Each number is 500 + 50 x the weight over its row's rms, rounded and kept within 0 to 999. Layers, rows and columns count from 0. Numbers have three digits each. The size before them is the row's rms in percent of the matrix's.

# layer 6 MLP gate, 640x320, rms 0.0634, rows 426-452, columns 0-79
107:509584473492493544524550527435555606458472546522499425516452549522494511488465502533574456505464495447453476386518430504572491446597453465448481626434508454472520448430511432449553465465509398487458450434543414502514494432443473572524376613
101:534542443466447607483597479537486538542447571527474528518455428395493476536464472533554519514493560552537471445443616443450468394480471549492485529444549579528550505530499597501479423430456481426532512494657595510432575448514489525494476551
093:491494556472477536461555428600424493501457490500467474487494489515523489499457541510480585477472475511507550597493516499465465404543451481537554519523500490490442475520508424389546458479549495525577476385478434445435448540497481442543420504
088:516531510481574530452435538556490466371470454447472498546515488482473503515491612515612597574518465471590472551483561524540556600502508533416455482510538500441527478564503508431607556515532508547516554546482499473466509614465562543495450615
102:547457536550492524430540491529443517484601519523573464486547415436561534487522505530436524573496555601468430528566461541485457506481411473545555556543515487455487534469506560523538478472545383472458478479499579601535538544445514550509492603
096:458503473432422444458596601444541501555478503459433461593494457429499475465448506480491416497526520558624419466562472510565501480419501512423602444548464415593386499532576428516400488443510540572432464531501522485504499421488476485575591513
103:565499464536419530555538520500590487528532462502513559629508483574569412551490478494503475480447519533455536510510636453444398507451566425531524534504517582458498480501451466540540521475493415584499493528516530531514591486498521494595494552
100:536502519510463397422622409544527463531586578537551487529458490456439486537443415488583408420486391519500469424550429437492450540509528549503528557509501513550523561463535462489523520406478528541571515474455508474558498432464514484500533433
100:450437449522516578501541472589585421545526506467431497561500488440569532474549529407483546512420514522417466570468544559480524452466579592533589520455534560490468455451562495579564665469449492451566531540534520484516474458465468537410593447
091:433607574461544471538513555556470496597529444480481451486584395519469526494569550496477539564462536486474478466494550503480397445544389522482465633466392531552522427532560522454498455517527436500539476587455517415522504505498456547526478594
116:554443441486496476387512496559509445499514507534460513558510490494521464491530520517524556481562551658520518528586596491577440442495410533546539468550570536503469457527493471529532610592402489466520463497506515541512524577421463577471510490
098:460529542540496508603536427525468487547507615440466503567515486506428477524561571445487502452538580546481347517545517522434435529552579413499574496427530485540577496471562465493503563555500511520533437426459570412456528436536499492470404457
113:495538536437469502529489450478468512464495510486386515480502570555455501546540473438441487516549533443490574516592463529426495532356456569463523517496556532517540512453459577498556503582519512507516479543575564520561500577508496489441516530
129:422537500582485530538497540494501470426465509450452500491566491425477536498472543470552535506571524466513595554535483565561473571540436449502468575584442442465400530496524518492554521533440454474476513455412452595433334608441517479544524558
110:562479477434479514500554537450474465577456484501459458534514487401458582473491469496553482531464532530528559506547489489473460458494577524522517604488489498470496592517469427469478494577508391485473592476485444483440502520484535453559546664
087:498583445444530439466505562457473548535498460466433504496513436433495571475457495539537434443474496471447614482511493463480454500437529524508478512499533594472562521529548571530396592490538400519494485485441393575452409561588383425530420486
109:505481524416496466558599508481545477474431465452439552597516455539509464454434463555474507532512516488432430589520486511387565424445494432461533554542498558386483400428488470463528485526502489528550605474507496428573518479473479534455498417
104:399474558521554415420501449499565553472539466492496578534516515553467475486512587522433533505573551413479556551542566485517523498580449425485559538599470540461430431436509373539507543573469474464483500548494466552488531532452506509400502491
086:442519530454499580445540524537505533470535530397529592575453388502578493526524595535494508521502454517623522469495488465499556402516490503505491506514518442623466492475555530465428515498445478380460481472559485497485519459491510439509443559
105:565529507436499431390495451486583480529470542538549475555483620471489404515564387541487457560501532465473563532496464603457416518474570532473489498512687506483549437541463533544436545542518465536531505464410437535547516478480489463520567544
096:419466535472465542586514540495500556489401466536476533536604479399417461501512478484450514554506549486585444472485545574433521357494447532513497543562479463470526561549474478481495572431614517488436456458485479499480375459514477493514477516
091:516590508452560547464474482494485529504512411537529413525500505517447516551422523509499484528495480573434475504554574547507505508511438442519502437504493545597503578477545395490501475530600481416496474535531503462542497497532534525537585484
101:546503557541404455499511466527453545551489536481531500606464480611527499441468490597527567518516582501541521476520560503464571505476502501505520487563449560498508473559593529453549573519417527522472541566473488403438438444442538439462549523
101:486506498502570425518444443521466468547531454515519467507499629474431466580573588511478547554455500578555499493596459455484424449418438557484556547450480499478532525495423554460494477549482446513486499515492496531533458509508544499433543585
088:607567540495545424506397416647532552479474431458532517541526485456443421520482536502522612510477582514561510512423425549538524507484506487478486528495438399579505504530514529523487510459519541504478567530516553445495463612501509527441507493
098:526499534460511486520538447436585491505585446504481530526492469419466501567537524527516553568476512552387468474498521639609500393517519432435467459469476533384481537568407428501468504489579425476532531439525568481538513480495484556511420462
109:534463476525576397464517480480535468546521637477496534483468549553446497547464412531595576541491564480460494524505503569493429445514505591440508517516512579444601522515476482408586518519539440572506498435510522538595576527414479527565474493
# layer 6 MLP up, 640x320, rms 0.0593, rows 426-452, columns 0-79
104:588426478534546515455374543432461462504534546434390521518500479492505462503457566427504553512507439576439537488527424567478472459417522503444571471535513477459532505520482520479453490504533459518531486507500490481502518597431508482596476543
100:398445490475540570548480449509525495547523512513487491412501493544510507482464503473508494499455545534492573438496491440560527608610495508478568392483490508516477453445547551464409519500522462464446387552414525554490494498431506495524518456
085:536550567472494384525485552470403528416576488517500453476424481556489516505564507639582449468409498495468591474496528555475515563546557576560439568563546525525582484487487593575420517537459552617485377525484498464517531487517532469520413423
090:560506586546471489393575416505501510468540463572541451529426440534464453533465458553516477513538575545550450400430423580533536503519460522449502473504468528523546565553472548424495513517557472413570492525476397579578445434499506496468520487
096:464570474511523467551548389605530498519500460449506531507440470440484546480559531503516560466532571562454486411522447514418528587510495570577510493423559562432525445449521436548542468499545534467543465544512526612521471492557536542459519488
093:401533443504530481464422517406498551449464455438470484600487449485387537510449510527492542459558529516468575519561576514488534502500506569547506499531503490467536543450487469559557537556508439482531547465502505593496480405442516493540508416
101:503536470425476515462533547464516526537490543464537479476525476599452459488477436514539491471441391507590471426447471537597366474553520512550531436419501483567516471459479447469533523523452467526504461464520443548470631455550577439524415495
101:525580452493443530501581448517520598400525500542492415492559457498528514475492393509510494544542515397570562495500523571567510515507524519544496479564418522486486455625528411560561428567351463448502528582524498538529411570525545503510521499
100:526520550530495536506407428465477519511481527542519526445578532540522513433471525478470496474586448589503488446583495483586488465475398522514498437447456457563481541536401587439437507487496579593438550476585430496547547494523523438562529589
101:546607523398536400468502672546485507522581526484565457546450487466512507505522534540557552444437480535523507499525532434441536540446457562455512391428581523574548489525554464445513504522548540481426465472512489487486473530450445518477509428
106:513610472412488502498533533561502509520555480553477504501446547533408532538465495503477482486616424502598522645625523481409446482489488514584517424484522486527501467510487516464487509546447543555525433575558416397505537524532440568559525515
102:459478492485495496534445564525507471518412518496451568507475545532454513432535551507533526541546502465542411475503346477473484471531456418504526540489475448587442487499480564546537448573511519584470477440461478376399445506439438423487561520
111:552472515515510413560475576463557501490488589416503474447458579432499498482514448527463466471523497560461500510551516470562467495489518502508497497503534510510421490433551464463462586562441524480441489501466529516451507580556478396541497306
096:525459447507557510416511531534432484513525384517594562535474456475501476461442443606508514528567512509543493419470475427506585403574516572509545410483566470495561530499445521519525446472469398513592532419484459425499540501550417466527542491
101:455493502473530623513441476480474572445510484450421507477495554484559476508447517524492644494476434426482576559477489467516465519529438441529486398503549537524499519584447458453594634440418487579546449534559466527436427539532516556359482471
087:424582484476498518475539422420422536380606469461533510510516537527529622406517549523509528421574542466462493517520480509492496586431526473465488518451424513478547461482493490489427525569505507545422470609515516432466490414478550459465440497
109:507546466541484483528557543541570419474469525541516468568563462635521495506368455530478519521489433560429414580502571573463402518446528514449450532543482493479512416577506448537417511571575555522462496417515449445470585386461577505539567492
097:447479462477469569433545582527564436455401491572489472572540514506453435499549481523480496510485515550473418543533526397492599524540536463425469414445459503599398478561513498587369511470559423470470515516505581528499481535509523470494474503
089:417477467461456498512466506532515470561454527449429572518510495433597510426523505481446465484454426554378456416562558544503505509478560489563500529517545522528405520435526433480571444512395479455407592547575657514495530472466478481573425525
105:508464499545562515567364484462538410508436517459494516451562593555491379436512491484400467586607520387555514424582443500561461499462495500484527518526529450492440473608476514598440506437507540527476522475530463424554596512601456408481478459
103:520523490518498518467584605489533441543533529499579602405505558584526471576448537484475562543508520457510549546452512476430486467446510429453490603439591535428548430471558457589463530485478511512508482465467483480530537477492533490515594631
097:497597539418413461456534463594515567515519552443528531523550415470511461484511480533506477488547572548432582591578553496492524505468458505524525502532526506475379418510504565432474523464478511548613569530404509525519498525574549501524512481
095:604628519433582491480536513453512505440578472530550457447519544560547500538564555516511503517479499557535515557378436480487466542465535496513525563467418424408440446540416577518452500433549519585567470439467472506526474614545570436407502447
096:441603532570512440447426579473444538505542448488534403528349483523486563501498528606633478450509534443441562473564453538491511504464480466514562433478460471530536500529451472494485516477531453492429443450566450513528448527476447512554510471
083:575465466517535515564498473534513528578529497524467475363508470519445486511427449475526522540476436567541529501517536539510425491494477584530514563532474514494578503604480443501580495507487452539550485463455400423533427522541490525517577537
108:526446461506481478456575537569579465545468486457498504431503548537549494565506480514484429498563475436502485516559595462486501469498436561445501512513531559510504478453475505500488544457564503463439498507502518567524538542444472459507541549
101:446466573516497588492537540526581528453463517522485511527465444488461518457460520461523505503588480414451528517528464444548493467464506548582527536479517537545501513466528497522529487583501463504487505474492465484524453579422486594530465452
# layer 6 MLP down (transposed), 640x320, rms 0.0554, rows 426-452, columns 0-79
108:446456513572491494507530552468545536604548514471536458570414582594464550523613448572519433484476444443426501528518416484458472494557505521608533573459396518471528438388422413410542481529471530424480510586467460452446507483479471547568473565
108:563478494436490491488560479457485501451496482492431447539573516511533473489445422522408497484498517513535529540581527526542523496489471513552446447459522538508490561519474440599532500411495463513483534417510472493568497542509420547525535462
092:504469402542507557473488429497609409575499480482536537556640584463515527455411435421491489535563528516481407463545451410538476464442517416427517390441391462472542460532513440451604511500504471407465644478565517527499487553461493527536538570
100:399577462478440547549477577436510463562532508380457502470503580414475583488513499407477420462576442499451573519523493488524482488494599501545511485460520541550478488425557489547491483489413587558452481488490553470443525493540451510441528505
106:582453571552554569445538646405473506503531546547500476481457534489491570399433510481462497473406441592567531571464533529565423406498487387563444520526503380465434571457494540495482521494415533494493431485564602429469481502480451424473460465
091:462527523444489575574490548510524413523517536553505549398507578551567503450581574518537551561501492460407524518421524438519478482498532424578425440489496518472478528477458534505563337447528415505509534579488472429538500598465523551464494466
099:522493477542583456461440512518523550457468455457550438486481514466455641578516474461512467454561531477500486440486447540542436485582465554529549494375556469524521500449549527447469540499530471452496536541508488499489574551552533539541478479
104:540570556490465616521461535516506455486530438455474490459446532589449419452519545490450525495529524543448475514546582484440452508467461387553425576475601552467472560429463529517517536490487537496473498508530554511538452423562370445426493488
102:449500454554462541491426430569574574548517567503458508442577484490598578477513525410480538503423513464489495461452587490536447408431512507505535432427448489512434532462604534513488630469545472453547557550544341503481519497535561478461468486
100:490479430573511511484418490412518460446508551471610462534370514486582496517409476451491589481494491525500669487519463486380505552546545454583540415547617493513557595538467398452485620499381485537472540448507498575477626450447522458524455464
095:525469474470517505471434447478449486478435515540613482492613510561544436521468433501524490546498496503517500439524427388565600518530481554428578558577497446474442573496553489603477542474536534484534504465489544467479480436495498421546464440
104:547541474433465531386379498530530551451661494613605485518502501507506455480445453497567459480479490456467570470469543464489560515418455496514427490575574610532485521500475498488464409495513510622543598579550567537551448515481485581518533503
111:559493521543504501525537441539530486457404523598484502475474559511528430576540501523434554474538509529490447492517520472526542465444590551505494547598579518499508432503627574536519560517526448388480568471504579494448511583482463454530537427
071:415491530539525545512431601439484460392426546444425500459518516427462540515456581424475547384511499507479627657537525570519479594558499470469498484552445498464468522413540527524515589530540561464452455539441458625514470442478478516535490523
107:608521488539515434613558593550484500509591502516502543580484471543509545530480545430474355440513551543490480427499560483415560631455471551475429556491566452490414474509507553519520409470519530513526528530553537511536505415489457522575510497
091:506389482560526423497443561476543507529438573570540439483546412457489486515481450519501419542438500548573489440459421472491517558560490592477536448526539423505465553639488485463455558486479511513521452455445565574529540654501430444513489504
106:546486431516516559483464477446463556507521432498574534499485532594505379415519563574480616549463506499610507506486453476515503475455496525523512540464400486353519458439497565483479444581384528538517489538509514531428511469489464486523469481
100:492499560563472472570463409515459460495495522424499513416547445528495506503508472517428489410531446490472423433459477574475493609446484498494451574558542497411546549462495495495472476558430475496486457517529483451454522534550448437511527482
096:506462500540521604438464518586505505509457473450593471523490428482463453566473623528522494515508486581666560453437436436466593420476454520509578491553497515551564523503520497546438452439536571442527448496433391500467429447441497447455509449
112:527519523407409459429536486597577474543545506573526423530465566527547514502547490544533484527505398524453498550530498542533437477523565504496417526612370546657492507450517480474492542524531477470535582507494444556506532523486474547490507565
101:414413523508426525467573506465524532508332448544501604422550511495492439496556674534375511548524484410572494472453581466462524448501533473417522511501574525412495514475526499575512607478526498480466456500454460584448477439440526536494499594
099:544416501538532457522510584470514491427522484534517494461474559501526488479535543411500544517496489437531432475490427498496546571546577582438476477425547471463561521492432508507453502541466510604404472433548503414455487466462426562484430516
101:367471463537494494486538506534493503560414483524498537570432423490511512474494432501485495450490493509427547494506535513485532404559514566448476385563535510537532503546585620466488566489543502499513535437465449532472659507508517513568497518
100:344545471520586454464424529404529536542544497497528393532368410517471501517513483589604499453487562479467548505569494510463520499495569466567461492499488413503515528553497479499525599446465515485482517518546518582516471523550346537537432520
082:464564556480527510490570558523533515427516551442543546519484504473531484484528579520507545468467581468489467506502461473452632471542536512501450483527529456454506487432521486527403538482458498431443506463478608598444502502467474485469389475
111:527430548478410552432563501530490470433507441485501633494588523467511512557485563500466506475587417441484475457578607504622528413598408564493523417504438543410431527465466488472564477445517438490486534469464520478530503533421426503607503478
107:504490488435379462503542529484529536552440540466568589491464508559507485526512369491468516453476503511519422472456565451486512562529468462477481541482494484511643574481510501544502510469500446470388458479533468499506509490487493446518612465